{"positions": "rope", "init_std_qkv": 0.0256, "lr_head": 0.0106, "schedule": "wsd", "max_seq_len": 1024, "doc_mask": true}
Each number is 500 + 40 x the weight over its row's rms, rounded and kept within 0 to 999. Layers, rows and columns count from 0. Numbers have three digits each. The size before them is the row's rms in percent of the matrix's.

# layer 2 attention key, 256x256, rms 0.14, rows 98-127, columns 0-127
121:476572559464530552553445443449486472525492459520455505509499493507433526543489436510560524536534495503486548473434501558467500518443478496532537482424434499533508578459506508519547505527505477525410470569516546572472516489586455557520497502539459508463522503470523460468470429469526517494523439558448484564533448541406540493498512558578498510480475410487545556521431555483426516537513
123:547492491481539482457477519476479469545534527533525502475520513559510467588511523469434413507522526506504523482572465474508499514531580448482538457492506522512530468525510585514441586454498527512453505439519539548430512454503417589475532482397617455505533530541496443534568491506618509492436495496459459500528493530508463490473489504526516492449481527414533451535527534484464528520442
109:525543495529473485498547566561517550424524565537455509502502556524495467506459488456492489564516548521472474503527455544456521531501492512461487473440563487514473501463514547546489482511445465494441494519525512499349495533525540477530463574503522512576511521489537444510484472541494524581471469554462521475452570445445450523485533497489520495485420521426475475513484569521470388455445
102:533390534555491462541592487560486563528529494451549521549459532553490536452427500521448487620550470480525519466493535478487429454525515515570518507505491523457517505365489454470507542469512496474502509503441540496527483422439512513499500527512529495461511577484510450466493437416533473475477493533485580502503534502508459518429479516500468461518533523488493547537409488522489499528519
109:553491455435427479476559486505546532454536439439507547510510498489471529490450546572461470502630461512554521520434546520502467452590502492492505580524536477507452438487468518549552455431471452470525482481577483501518495583496475416499454488546488485510486517482499565504553478471496546511507494486515541523423483480430580469463495527422520543458496493522470562507475512524503579485500
115:530489509514501518548451585514452472461435545543559483558500592481520530432514546469464475570510490594454502612545473490496528499580521590510489535552514481507500495528485491485476538502539483481518517484449517517530530491531507467506470480562504562479474565491494454512585514473484501521548412470468462528519479446518528471481468541433553456487446446562487508478499480493517465556443
128:515503448481408499485499519492575607530488486478458578530469501478518601563477497412478528514597510458460514439561525449523527456493507462492506568463479541458489434415445532525476552555477447553471503465485495483466486463567517565434498441491483602468521489535514520533561555504542536410485459495515475428515538552417439436478561439460380497499448502492448563528435448550509528506514
118:541467528471516482491494426555463511512590505484539489558475433498437438560494523586524508532537479550446609515508486492573503567546462443464487490554495465518479581467519446523487514468513440520489533478565548495455485454473470512440435476415521440518488485486524528492481453413538535416473595469493499467425492484494426518508497468541509535464559526518517477466572441494566541539518
114:460521485521474444496598544529508528435407482519533533490445549507477450474510453478501527487509520458512482506588469471536511502518502495586437420516468498484456493527552477520566516473572468472548522558465509468566454539515467456490510581454513490470459456563516528432446441528585537488536546474560523440533522448520550563523531505544467475485517480468503552524458454466520475477553
101:500480492551489435488475536517528494449486541448544470541450515353537488430545517451502530483459500466595523446480454476539528492551571561530532547519431506554537518458432557546507513542487521468542540485561441516425489446525447559536534518511462512489533492601488591508495452578517581538607511492502479529537579494552503515561562454503452546534459478427462492529529483509513473485455
109:448540520482578495462495493532520501434500431425531526485482428556470558517497502550523510576524486508527468458482521448515459480516528464493495456517564560464558507492483479482554513413495496540485526440532499495419526491465531495546498535444537501444544467495482437582531518497500511469490443436435570495455491471479500597562496442550523478495517511493526462538448484496520460555510
110:566471532466561483511483510486501504408442486545486479486433507458634548519432480540468500506499590414452485537498473480495553526492453392477466548528516518416526531469556521489538539467546584508470541463520524552507508460486518604462512461443584508410542494473498489495430524532576423497528487515421505570460478498481476519549476548458491488591438554560498527494475471551513504462504
112:470477510510547441471486547443530571510474610493517459488520519494499460504416526489548535505502502509471511563615474505553501496509476513473509430531511469499517488408473479506522470439473521468383460507553499480463555495523525427502468522531504548552508532582506507542426502452521615502519466457491508438520544606567501535496468506490534435463540554493484472465422529571445493539519
099:555503509459490551490433501492515510484500519508463514608536520490449521411455572582484533508480505529450494542485488496493545457511468511516535438520527539532453502500492538476507547474483536520463512496454570504482511429529514420493511475541426409527595500499527429615547404449480499530424491483432538523449449496498513463484490502529486488496517483421482539519537486527616520540563
117:517459468489467424520504544557491404600461528494481442511496479466524508593554472549462412532476452454504526561497509512421498525513542478456510501555500508528476484532552502519493493530476467526530535464499532448569356539536491545503481556522539475463444481508515459448516517573511559473529487548491477503544569518546539505501577491531453506506468521479540526530522535513493519521517
105:587488517453477432497508479466524477534500540389545458486491535563463484456540489488428491532480527498539458485488521469472465469465538480475474492483437543602578469448479504535549539546492540580439558447530486502455498419522507496482522465469497536476492495506480503533576572583537511503488496492476494574474619503409412576483548441470554565485528442487542508478454465534498494593493
108:480546559472482459566475460535492507493432497476470469486516474476547542415540527497473559499513436473552531517469532537472517556479489583505407479449559553469482457522525486476505493499557474545437494485508515451475481531528485509512461543621469532574481521571480499367481468521441477431534519493494569487513455506552548513468461450514505528482481473449507499523589532498558522529456
110:504538486447538455398487492453445564523519457465432413511516548464461538408520554461518577558478485516443525468558532482446497450420445475493473560458531544490509515473447459486522519508522515532502512479484439526466554508539472508451543472484512573458557535546466489431525624512568475518480557562491524516526499553489419515466491528478472475504494465510507445405502478497519534547478
104:508475525508430501519504520525549453502552492425503575445548525517501512427510546543521449541487456511509500498493529558508418450532494509555511467513566496471513507481488533484547470448469477537533534483498478461502465550522447493531537521492501489542503464507538524433525483537514453451464489550492531566554456453468498508531517506439497497519494513482505526492509501505477427560451
122:549488543468451471524575507525520490446502543497541488534552543548411428442562465501518496532497488529535494536425511504535471566509573426540521453452570525469518537534531565469488530527530484493491496533469466480439447493487467526518530532438467538475482509468471500522497530437539589543530512564492587515457527510528439540425487455502512503430543443490441476512438581579468476503535
104:497508487550517455509513467458510465510472525531530432529493486556464447506460426511521446538488480512555570468488526612494559546469454533488455491469495568540516472456576497459483501473535532445512497546444500396409532486463473445529464564558448540467478501464629565468526505526551532539619454442473529448478546506483564555469467464537481491497510430521586523487485511496524550560471
099:506439519542513473503542455466482489505486443522510530444517485499503443507502531458522537556480495490548552521551440485495533507459462509492560419549472534602545502463534551552545526498502514517465489448442506534455528452512383497458503476498456486526465520473505493496519519534535540446510426502496459437452510533417444483577556540500503540482546569503475535466455503534445605567476
107:532506423504535465496536426404533499558477511483476547433456514579517482454475516412492445498556527478470529496504425514485475507442426511384518519543582527537499504479460502509508499467479490498499490512517535432445491533496545428426512475446479512450429514492518457564462550525425559434529441466458414520517555425493476544491532469582477507521496494532516430375501538504481511522496
111:486560450512591490549462484448508466482581494541519534495394414595531514590552463534458504508551434562477535582472509581501535471521459544505549461573558501482482457496521563506527513583510477564477465463495518553443550524591429568520506448520479485478459478506561496454502533544495497541469470555435485534489424484562576482484525474506458522448471492521538519523496487521530478522466
108:517487442569490487448549450499470437461463426530475559477467549468462479444521500501539460436416507541486486503501527598568542499502461499528496461454504498546454528520498489510530448601503505542495500483388476457466492526507469530549461548474445505479494513502479518466540478476451421480553503565546473540465429501481521480497572483486445438460512548512480465426492507502448451496481
101:494413499540387517519490418499435488527504508480495532525543408484472516480464515418443512567460511491491501434464460442543487535545468477525522472486452494520399457531494518520552528523473461545538543503487462514526488484497570505483529461451543508568507532571576492503517564487431514460524493547472547415499476547539417441478536509540563540560535535474516512405618480543500558450575
098:441487482456446498479440519546523524464507495561486493417542520575576521506506523482506502484496481481468551430467490550437504553465527487456459472481508468463527533499532531550575455479474543481447518451537542520507550452508565492481514480478529526557476472505461467434523509554451515529552492503527516527544433479439435446560507539535420546491464478445467502489485467524495471460562
102:562495496520553514491505502550491439451501473514449568457554536520537473597444562525539475504453469516484535435537423558582525497446488543496498550579457527491529524440449497517616476538557500521480479549517468555487533422502548411494456523477441482447575444514572518493436536534515486481505493448560505527501434543480547471566506554524539567491540515461501497597535495489485453437431
104:534484503521532474559459463424539575477572471481460496532508512559552550485557505513442524507486513469531485448542488518460580527507588413506508492536474537490455498505529457517485509520467450490489523526558519489384502426445505562532486469431462525522507530490416456539471494503459483589516468489547509452491492481436488492480496465516557529519503473523524493471538425560518543490416
104:532446430541539503497438451505498487468489573524493502516480559472566429437452520549485531517501407465498514494518504535457563541527497498469504485559550476513533473511512523552484593533522527541508492464461552490489525466501500541589538484456583471565529477462473455427505492523508437498541569493535506546512497470538526511501522519512522514431483464512491547482536489478546540479546
# layer 2 attention query, 256x256, rms 0.146, rows 99-127, columns 0-127
116:503508450490486526521462409624512532494465539454572420437424488562438462454482534508433432424528538491529467554468510481488467417460479544531511430507473491499566470443437527550534545490509503512457489481494435548513482555518478466523491439418516425536547584504482462527449550484477460520486524560519401528486461413506500480513468522485478492486527516554509544430528532527487521522461
100:496490440478526546497493506571556505445501516492428476529456449500441483515538492457380524446455526428471468455456484560451520449529490555534609482505511568472545478498525449523458526538516540511558472483520477471491495516498550538526542508505505533516519554505552545509484547493517526450503453456522493541532497474497456530557540474465400466495563416501474533486529530528522457478487
109:464477460512497491545603521390498499456516531503502462526471558493486475529526536495473504468559419511558425454544498551444528499551468524556534513448532490515527449497608460484450559529507483513498548516518583449432505486494481522454515424476535511490506438470494484522471527480488521504487560434440522529476461512484466487431536537546458522535523556463490500468456493477552488477479
103:498469515559518563451513493467555504475469534501561486505493542546523525436504494460513491580471505457469488529478447512557451473433490471549487516427491577486470538493438474549527438485431449557536571527447459466474459444536530530461425451511548515492553462467574473587534515529493458559486431489452457489432521474531400483401566529464591480495494489491443471525546548497546546522548
110:527575447497539487521562477529521512509510568484497534431468531517492510494509445520477500505513497492589529491483520535409422466475454567549493621492573461502514521496527532377503467484496539468561478498493509511483418508508591507548533498458505501521488509465431489457535503559581499491500502441492553505459536601466501392500486475572538518474511451477520514499482543384495527486580
115:439484496532577436442534464485438488454528558484476491516437588528498531513473560462524524515590470494544449417582490538453469466536411462527508540447500527549527451447527489448443529571478511543600519492414497490501454466497499559522428488457537524521507402504573486532518519465489505502516495474495521475465443556452471454439551511512481531503541481514455448493533474417530515565451
108:452405422590476470441487487500508506549427465544509518588476556477497455451459497531504508518532533545501445495534380538508507514446548500441568551509455459460429449429536545530463520552474544551491486521408482512543506548553491479565538480490501417493527464495443451474596521527410510506477450456504493535492604511502518512503521508497493501516489554450513486541431484551479441479426
102:501530577478530460497554566552480514541486531542445520488520507500505477541448516489560502519526461552497457473553479584496503456506486502528472503526463604600515407487458491503546449473493584581574520523568458473519511451579529507542567543582482529464492483548544490504572547427486482495470537563534506478529514481551541484483532474459484523479496500426527498495511472500444496532604
104:543494561412509547477526505523533509472485433510437508459370503521587549547488504475493566508476490464465469508566501485514544504512561497547506503480444530508453542572507472586536468533497484542489471505496508489551470549469467493501525519522426503549540522490574530453512551475530612563439558485464554470522462555487543527492530529496493520471469466510589531496459428412484581525520
116:439500511499449548433431537532454489530518504466496473484462526531558532460511434474591488541537580475471559513506452498421485546535579482485512450482502514501537511486437552475420598534458484538565523527502465498506483446543471513506500549495530438614581520516559530500498451502517455432473486507532560475552500543507502573525590481503552464486544469457411528541521416492511464499531
103:434459461529589555507523489578541495568516539575447498469511462398479466511500454483563509520515495477522510532473530465436517530481502439517577556504544537556511470490539543542491519517517487505494495538554569541474490498550533531549559516497560492450490464536481446504421505507516510530501517457514528440490555517536445427479500443465477549539556511435509502436591499474553510584478
103:498434494382433537567519512504522435476521484452419515535521502459406446536538477468474542467469464429563520527596461512521535477541578476494416512478492495529464509464522497520509503509531536534524562535450497502520498503497550522480529517480509495489516466481473430506508636464592551520486519472425488494483502516509531482503525484569464521508436504461461470474501514533468493500591
100:519486496440457525458492434551560487491485527517550575464542481557518541546475527514450545467529446495538522509418500507546502453422480568535470468464570486432594437492506617561557492535522499485536476527532541473543542573485417516523494515437546590503510532514568435466459554484562460502438537526505520464505483521540473458500567534577475494479520511459488462493492534538547528540525
116:496480492475482459460541451476455473477521430458597503450513481499545506454468451497481516476524590468544510437509465588456487515464485489526481451510482551475572535501452513524481453501465442440486513538497452485523469615500516572580549518519510448492487541505393561510486517445414536473482506475518528504509474509471515463520457497451569478453584438485496547452520503497477458473503
091:436505573396503517469516525439437532469534511480538524452477485540535478583556490486501523490550518402486502463493515468572434464559513441514475538400560493491511563498513535531430522519504425466511519496473535485482478489509461496461534469523477478492504592546550544484452490477539467472569576531443546456485423554564437485499526532468496545565482532573512478453506468467459569572564
115:435441440528551434416467436560504455509531540524500529492477500444504524478553523425489510567469478594508447402493492494456493537531472477526554490522506562487473564533533560524472439441493494512520437522493478481501394431474467457482487510487419495549536476556513503501562515487468502467499553497498432446465487490475490534504531528518544465449510478500453516579516469511497440508517
110:535439470503438397550489542529448453479472495511510581515451489438552490521507510562475444508444482509484450530430451513473457483486512523562503493482514448485535530481569502490489564500509504510524523435518472494465531523450500510444510466510477440412417523529438552419473481390512470481493559495557488483547457474525438539479508523505520494522458578551507515554500458542509522572461
100:457484572420497564517539510475489478444512538497534497545438546518534514500507451461481468553467482509513517494493502620458459516522435466495514481537583551477585513484623461545435442476440502516497519509580480514491466526512505524433485452462489534473527536535487514457473497518528463422468492440493545493441511523490532525477512391559541512519573514454538466564466509531564548511500
119:474500557553452484500588537425370463501490535520564533520505504566503413455508486478532541524517428462479413422545568510469510541496478535518451418358483532487429484475438480513444546485482480429447578485522510512517514498533525515526552408509560482573532478516528534546493514508496459505476509478464516500475504474526493472481523488460437525545525509469494560481491514584452433451477
109:534514509558539434522515471463497513479519516543457482509469470497492456533519492505468493491534434490485504523559489497515548462575452464528495539486471495523498467450500510502453526489424435435452462498428496536465463422575505476456490446421502516430475429554567465486599512470474513537488449524416468525585512517488549549500498581487561540513439584533454482437514549469441485503469
105:536503481446506495461489421556444529533553542493456518540509473517475487449532482484456491547442565567457526527528547522428450469505557437470478558528565425564439513511514550477534515564496493569557540492489471521423558499469512588495466478438525396452527552517463515561477550562485435521463533480593532539446495492569487499464508453457531463493554440503474447523497441556483577491499
111:448431486496533557510469523423522509506483469589487479522556457488562492540493486503572483520477568443500446502472503589492509492518479391524499476512484473497445471462465488522537394515436474574498564481508499477492495439496475517520547533511508536477483476482582522541530467558510399504446502482502559500571433590561437547490546465463508495543475463513472456452500493532500493530444
097:452480446538485561474547519478539550458492502433495469477549510515559414456440535512463483498455587569556547488449579493459551520458491484496530520471442385519499457514456519504539521521409473504513517433518451501470526535522570545448512475428499500448531515506502424514534405551457480487482515519535473523559517517498497493536450514475550505572491498503481378473462484527490471510449
098:470542462498447494559524486517445499517475511462472495510455471513484550470586568457532529525491499480525441485494510522553496491519480496527549480564465477489517530468490503460465536472491472482585439474499471476380507477525512523476537477465569479463466543525404542514515476493537555510528512595542517491524535490469513514517427462426493479479468547505523488500419409496513461467470
099:503444472519497451570487446462488545414563495584504499427573535443461477534522542459595524505463435497521470481485499542591535437470546518525567537561419484512535431500492485454507584543499529521490469457514532530534476505528455452453509499600466510486500585455436462531492521499427481521488476488568473504457443447498574485517495588449473441516453519502464568499528546516515467504464
100:570453534564433498515472505491529507503558453536486483483483491507530492470519515458505513505578514474552456522476474482540493483436428474500485518504454471472552537464453453532467482426455416505511533509531445602505536469498503444490453481539517500501489498509435558492497492550540547549487461460508501466497497496530482540553517504500507477512454521514541550535552613480473478557452
103:455512589450624488493481502550514552502484471506425437483489519526552515504546479448538469552510575472476492515512521521484467460447486535495486506451502481477520572545436528593480529472481562514549537438496498441536426462452503481556459516439473522519551475539515539488491577477561416482505519573507548403522488401522494461460492493494490463435498500565513505485406527448490564489528
103:535564532506525499549520509534508528478522462508448418533457535514513501479531450553483421511460483445536539425508490518531462529486497489465561432499491466516520434480462602577467511571498466462370473488490521492524529527531540475531470461485475571585490467500463518552533497433557544514461514546485522508493484458507447457562501554462484553485535506485537474475537445536499423409550
106:472455460599485494523496487530508528551508491512476505519510564474487488503541556419470508508520588560459516524539520544483516479517468540447455495462504501510523506506428468466542545638553488465501473504565517498461507472494506558414512499530465508484607503519469514550488528427509541556506498526582551503453457503425519532515482439426552435484471499459473484525486497542448499522470
# layer 2 attention value, 256x256, rms 0.149, rows 64-88, columns 0-127
107:528500396579568469507482438509462500501481484491478495557504564486507548497456521472508522560474466458527413506508481450525473490469459555461570547537531500543505575503522460481524600456431411477525480487494546544515485539451538564559531538460464449461472526514503508564490490560544512492494479490473486552429619455483504452517450471489491527463555541541497549498517468525554532500506
109:455517538476473544446543563499484523530492395501507535454504485481487469531529533539474549557523515482470470475535469586470503489503537469547447501503471555495511486526537492507497424455481519495516438531532473487482493503525447476466468502546465526507475468553445502490450574552486519562555520490549462475496505521446526527516487478438433487466463520432439516487572499499503481504427
095:498475573508400466541595528476514560539503520421528500511470538591486523474460491462515564486521468491506529503536530541442459548485456493458454492580491460454488469564433506489504459426481495497518436404485462559448465528459568441476488509493426477482485446523552529512482500587480551458527544488456584491437509504549407451453519501550475482509456520457504481490528502497568470487516
099:468465480546563547492400516425472531527555619472547515510514510468555518477476490485480548562471427457535457474545408466497464548446504569550538558596550492537488486491475481459528481458543473522555500476445511479486458424494453499543480538524550436442500525513441474503545535562454465550532430537484533474546545553488483511484472497582496466539552511511476508553513523505467437507428
103:427507468482583564438552474517489467499465512480466432539507509447475466507466416509507526450491523523465427531545509468494523485537463497478471544501508537468416520465480534534507467432540477472497485473522483486510567535524530526526536424540488497500498499557467531551442521535519544679507510476512464412492527425483494542509494543452519430466530520483506514478532504446443522497428
106:419581502580534477485500524450482532564489444496542445435531556543524565507488472518511449487546529496448509524513478521490488516453458530492502499533485480544515559558530471464459527511426530472534375475517495591435508566482554474466478477524560556504494449506466530487482497513434478543464478481475457517504477545495484461531513514540521474512506541455480555485467517467426484412497
107:474500522487466501524478520484505446417479496525468377470454481495512461503583489504469550539516473494510563551498496553436436498486499474566452472520536553510498529433528466499502569453484503494534464562550494488529543472488580510479468524561415477571489432480480471596553469462543480524526481498482427500485457463491459503558463534476530565518453501517405466487441500534540567528451
105:447529514451501510436507441599529562535471498469478539463528518555467513582493504514480459453507447503469467478481507465459504487546597446484474537508447526564510487614449575456538482514485573532447496479504541451455536546488513556544551531514473466537535514547502529483466580506558487448488477459522498519493543544521488541488519485449464459461550541503521472439527459527502428468568
106:543467472514443505534422495387458524453463434542513508513474532499426479595541478479467539608502501486451481503461578529468518552458494463587458486494476491429437500536513448507540518451512490492481558547523439512535522493523522505474430497462537470524543490430524512474536455456528529584575429489512533439454528513548544506492506522527505514508540575476546481526443491466575498500510
106:549502497492487523570556501429439522546529471509566525463486523490525533541574500438535413535499492544480507501403559534507500519564547482526545454440489554492495517482565538514515494551542561494497458453524515503529484518546476492472487543512475582505534564476515493475489466475475536454522510525497495479498557473539516477527428462487544497484491568515495460491522517453466505521564
103:473517568501493437547471465510453436473527536486549519491484542496461483447465486421491529468485559513448518446521512569516535508481458538489462531487550507515557506486493585500459464481474498537512590475497485499577508484515523456479447430472517497546534556606452428477539503474488523531556611481467480479510574472433477551504521519500458495536536494469447474542568536509498538519522
095:536486486517538468502540477536464458452444491472485415540490498505512535493460554504531455485475467479518486501471456440511465450527516569506498551502500489530504468487516520480518512476499442490479533463578496522494487529471500483470518628499438490505511468485528547529557499480527454515450468406420492556538511524555480526526492490446496563474449420553524446434538472536503521501484
101:473523561441498486458494506570465491432512537507538454472507510456516441501479538489509480499525491490514524493469503461520480529575519599453476490460523475454466467433500507497466533527536501481518495484580481430547491406531486420496503486507529506533486539502498542549497543508461468478519491489460478466577481546458504487538425550523405513518452451496530441528529576506527515509403
096:493431503490492556516515510464514588500511432497508468445474532507521466436519517440505496449463503509421499486462565564485518479564462418488536488481523485579450647477446550572449469587494482437409471514508502521476458528496413473517506583425506492502532525557488491413485501489410498495483542492555519503548506484538457533534487507473460358494522515524465477493523460462490489503526
098:562528467484511503521471541541501537458504549525537587453489493529567509428552448549512496616515492429598533508546522593517554503488537541471542495336497541515490451569511551501451536463500434471520431579510511483531530480478504523561494481502529465495487467533503502523424440482464502471466544509475502506483530533489499446524510459515429580440501517507460420450552474537500417485526
109:442506476432486542505523539482495543472408470609476519521497467512463516450511475506516507520578483434541485458595477547515484530512551511547446492440530511481431466463510498515510560497483506507466552499552449503534511525553545448507475454540459403522577511535518447574606500505481470466457557524411541520444469482511407503512537527496512446430428602477424506508475534544571504510510
104:475506514539520482447483475444464449466570512574480555504399415514517447554505492460542587534536495546458510508434545518449497510513547498474471562446419478540471506595494488476529480522465488505509516486517451494539573510445460463540508462503456490467394431487535573484595503550466445463485456493446512481453465512507480508481602485554449476543459473530520485524524531479521469501528
101:524516453516492522493458537451493504529554479530482512525487497578525502535554484498499491558460535565516406565465562418504499544477514432475541519605486508526517538508484448521510496443464550485454473443542432537483515513436441513567461562475510502532486408534520521528564474473539570520452513520450539484433502583541469517464521495515482478519460508512460537539468420467539453472524
109:522544493497514492511454459521537529469483462507440475460455448562498475430495499532554477545565542519542479469463538501523530475400475531541557498481529470461528482517437490531506495476505529447498475550464501449545583506506479513508504485509578580512465469501557476516506422464417512482478436488491467470477461538425520578475437589526482500534550500492574486478551444569539512501529
105:587451520523488506522470526461504487489440533510530517483523521484454481448458442518482471501465525453474547564528468524520439515536514505502531515548484479481490507474468504459443485530532545558462528491487472502449517485522521509529496483517554501462485528468532508492426544556579555422511484461537473542458428521553568486506529514567517560444501493587444469449383514512467492495443
108:487488507454541521516541545587458445552421509419501508492542376525528509533490483519513536550486454501521557540558485450453500474459449486487479441519450553439428459495485595488508428555532537561465510491522490487562514479503447488533544496517493545459550513396519523496457535437448450507447498474468442548510443513583516475492518520452451428518480529510456486528469535473409519500575
103:479531597463513522476477485501479433477497386517507463509568515515464526489496440461458539474504535565489462478461506496473548475530476489481477554515558503519511531565482509516512503554503511494482450471542526484425518499508493458512472535570506557522498491487538471524453443433505522485447505483490495480524515484450536536437551469478565457435535459465560450514459503534503524494520
099:501507512476518513585493535426476456541554513558503481494512542511461528510533458563528525532583583475502468490468559516528439529502526526469449463553544490469533499554452459566472563459444485499560491460484481536446423605401540495531498471575511482533454497520482505495417570453518505489468531500606493482482505568463450432533527502488488495469460521484540507455499432430495498470492
103:505440502546506495515436436466447552517541515568538442463514525499465512524491534488477484489460511522502527523465529489450516433527444554433508478488579429526502530408474443465536553508489436462527484507483515567469496529379563485451474510401469554472455459571496420488519458486490499522502535503468446551518478416472548533496483444530482535489556488497511499525529535492484507446534
098:467483465420510503448499536461480548458479501460569408490437511489458480488486551506544441452430541467491496513522479446517473448561521462463488557433517486555472524470592534483544543506459507423479517455502495474476527522582494517523501473487493471447525457467517506494445536558517451466417511482542527545436486452469515533489455501452431523445461512489505512522580614485452421494493
# layer 2 attention output (transposed), 256x256, rms 0.126, rows 64-88, columns 0-127
103:498459535479456525529511507542531457455476461454470473486495463571502468533531519547473526534530477588474548541528533462517511474425498546437490489485502510462567448599539464511529402510439506474532487434540528483385464548398491472505521515428483480482564502548531469509524554490433431452501479515510503440467461450539473592511575480493519531475442458494430503490515519471493593463504
100:565471470486518470459537515479495484506577524547497534531562509602489501475510520512523476534507436553448559458488486542446505478464501461533456463519598536489404518427518529594485473546510551458462481437483533483491430453502430482520566435487584491520542473448526468511553476481473529458490485522493477509488481468433459554526500401506448454451518489442433481511548446510462495497459
100:528509518513472484533450493476475449490405462581488545432483581455449440519488499465434521552473480463488565535497478480509478464483483515483450523530542517464542508535437563561556514463503498463452582529533541425503461511492525559411550445518427472558421537515462528472558574522508448554554560567498524479484484493484530556425486461524501482552490556565487463528403497510536520551464
102:513500471511484456477489494474464565452482507432484457437467537424505516542517578519486502508485542479506515526514465465507447497464507469592483438482506534509549466494465445458475493494518470541491531430526534540469527463502488555522575509513474512518506498497460403495523502496583466492529553446567499518538443483459556549494539523431553478490494527523484467465518487479491484456455
090:445544578532495461522523585508500488464556390423451515507492535468463553514519548535410407524500524532494556465536509409453491485505510496540517463499575516554500558477521566515458470500452480468423434474478487465436502460478469538513516561547542560474509500472488522469522485507542484500502517479506564487505542438506461424570499528520464479538528481483502541487477515590474514510525
100:487485505457442465524504469528432492509580531485482543488446576399453471528517513475516494429425484498598425478396489532426450454505413498502482502470534506437439545517541453548431466526511469491524469497487504521476463553526489472537494566569518520506496489527465557491510548497526444417536402478549474526394486481489483495454492501503510526459525547539452441512450487428529481503493
098:459490496461517496454515542432463479534506435505481444422461492497449492495416443471494575543485596412531456503479467636501508499406514528487488520509474442473468509469456493518484427487474516593463520474429594458471506526506542507505555513494615522457508468468496460473485459508513453451475504526445451586511490489487494484502484552486488518478444523488422529445540548467494488493550
098:442455567525438456496492484597506534529480488512471427473477469520472519436514520448507523541558463478500469501527515510528479538512424427466482487523471494437494521482495520464552475526517479531472465542537509449453489475521506550487493554583472484495498483562518451487534468494525569443536448515438496574509547529466485550462566512498573502460503448453442452462463566437452418475522
099:578549435539521489477535486527471498513451484542492478514507483578519466526549470518531563499497531484416491472492508524508467517506532543412445549481430499465536501493500508513510512570510505466554494461564536546495451510466479514470496476535513485533588493482491487546549523475561482526441514497481493528542498531496478453597501507575458491534448498490429477499493473494532500473553
090:536554459516488473419494559511550553585533458498511480515495484452429460473515549512538544504559413538558519576546489472547531433472540500494534493488555460499543526487471495511505497474561538461488540457544418408561520468486502523524471510466490466454481461497542502495557488553484534483518552436465470525526435532488523479413511485523488439431516568410509540530588440448488490503506
100:464494498438498498550478478544553476553549565528518509551474455493516547533507572417506467479527517512451490515618508440542558514506491426490537552483468505481542487465425533566464533486442475532491550549486525445524470514466484449559489557503465524498488513498434599473484475461525489484492542499478478450511444490482465452497486462472483510468515471441522529473469524516474539480509
104:468540522534555500473526485562506469472491470514448500571419559551526509500481445544517560513531508537488524502500517527474594508613449475538478555466504514467488566476548504473493533480515468521429479470425499511491553486477502481463513579452469544459459492483568526462512533545427498478571473495508439501493557528546556474455502542521526515450526549491422462462561516526513480495437
096:390475434503491487429493575473508451518456439437591458469604540528499484523494456532493473452514466499546464538522531502574563465545574534590485478489543529538486538446470506455563448531474598500517429561485525510513540479554489422423512467525452497456474487469471510497556564461440463453565506489472520521512518495418488409436512476474505550593462482503476510411443497547482542496495
106:518538493486483466512485436525527511494477490430524452548499508498495427523540421478570426475578464382480526546507453519429471493529481521519444414500527461483438502525513534554505521517516445535531502508513432531486427520436491531512446516463536517455479497521507481502534524462466487502523657522501493504508577502480501597510481505552501390430472498506552513514513565446477549454582
100:454512504496505476515512476415476460508556559491534565551528369565433515513504539577482516534487583529527508456506528542559538496517518566481524472490478525555501465490483506518528438517524566496561478502519493579520472486512543533470468551515528469508462506499456453487467548410502551537483556459538509559490470473521474475446560471495520481489509503526464551486508493491443582534495
104:545483524529448470524528520474519507467406570534517426522496568486484495514533484607457471521500562457538503482463463534509637484567464443520545532519475444456544503532450515549437519481490444510503424444526541491493522494505476492503542510411453504443547395458406516452498470508490546541542487424407542523516452449483570464525521479551489512468501595549492459524548478444491463519543
099:482534431471516527491508524412510558514498538529487470523501496525579439475424570449517512487468513491515547494474545588484472422484474595486538429556501556478531474485473514531502517462439553468515479497548502504507492520512452467502524457468459527447490497560478527515445444455531460454542541490494473457549464476453566488486512489471492554466536421570491440483460533465542453544521
103:505476457492553454506518496508487448449585495505463560506439464473577406574489468543471558476507595483505506466534425530441532461529543542499498524575476570482540495528541473566500595532494460536492587523521511439568494571462486458481461509434420484514489558541485474529487497554494497482548469488514463517503491534522543534464479437413561461471450472488568529417472483472477526515518
102:447502486513497501527497498546508441490502546420572478548536432439470417604483437467559482410580538491541504542447573538493449496503521469522497447480423541540564498472514536540521537503521521514523424562583561526518466506502532544533512511531526439497559493485555575536527399492524549517508514515476502464514452469494463468463487512510460491429435460465505510506513552486500501516497
102:534418475446511488463562459482485455495427490500505533461558462576494477475450500504498493528474467490473409491487428475506488567501481471622501467490438538535528469548483523508480467492454547544488506490457513508558516479534464477451407475459483472489558531452555526481550452514480569441520427530478437507528443508554534590606420488495525510548555429501585480535512471504479469528537
102:496515509518499523514550557494461523507422481483497483503439478525531497508491462423415432551435505537525485444480499450469448542462516519485519544489484457523482558454509420545505437547451542547540487480507508548454566486458540461440529528454442497518499455513474528497480473522449477473485563577466588417530499483463473509534546536438551474520483532546443493398556500512583491605598
099:501472527504404495520520473494444470566548515467533604473426426496501492563455506436519505478474507532407432577499557568480461454482519498495467440478509489425493465497423477461483470559469536567501508515513496556525497487539492508462462493449430505455497463539397499482500486546569572425511529526515532518453490506484516437482501445537539498520539534425433528548582450554573502514484
096:504544467503516505469533522545409485440569453597470584528462565476522530474392496539536477562444519442498600558483386556546521474552562500568461515494481501477481489584490559566574507507489511535502524582449481501506551512465549507536491519497525495489475465522474438466533513479531558493547417438496465505540512472502506530519525499482513470509444430543559546490494532505527522557529
099:498550491415489548502413461508516472529449536457533470468507464465557513533563475451459605629465536545525461476502528522517520546445544557510434458508558604492499571454530519481466557557386495442504588494556513431432486484504520497436429515515535545496554566520481503520511536500511544519518497553500491514458467496469590466479550492494507453530431458476499490512538462523472550419490
096:509462574438497484549579534497568473473469429502432496518619493528453485516505514490549518496486516491410497501508445485419520500514466592580545496476475512564522542513540529468482395506531412512485530519462486556460563462509452444443503542460459546515462568472547487559538533470450555464560495457504495518537486428505510501535512459516461528494554459512498441546480446520452552481488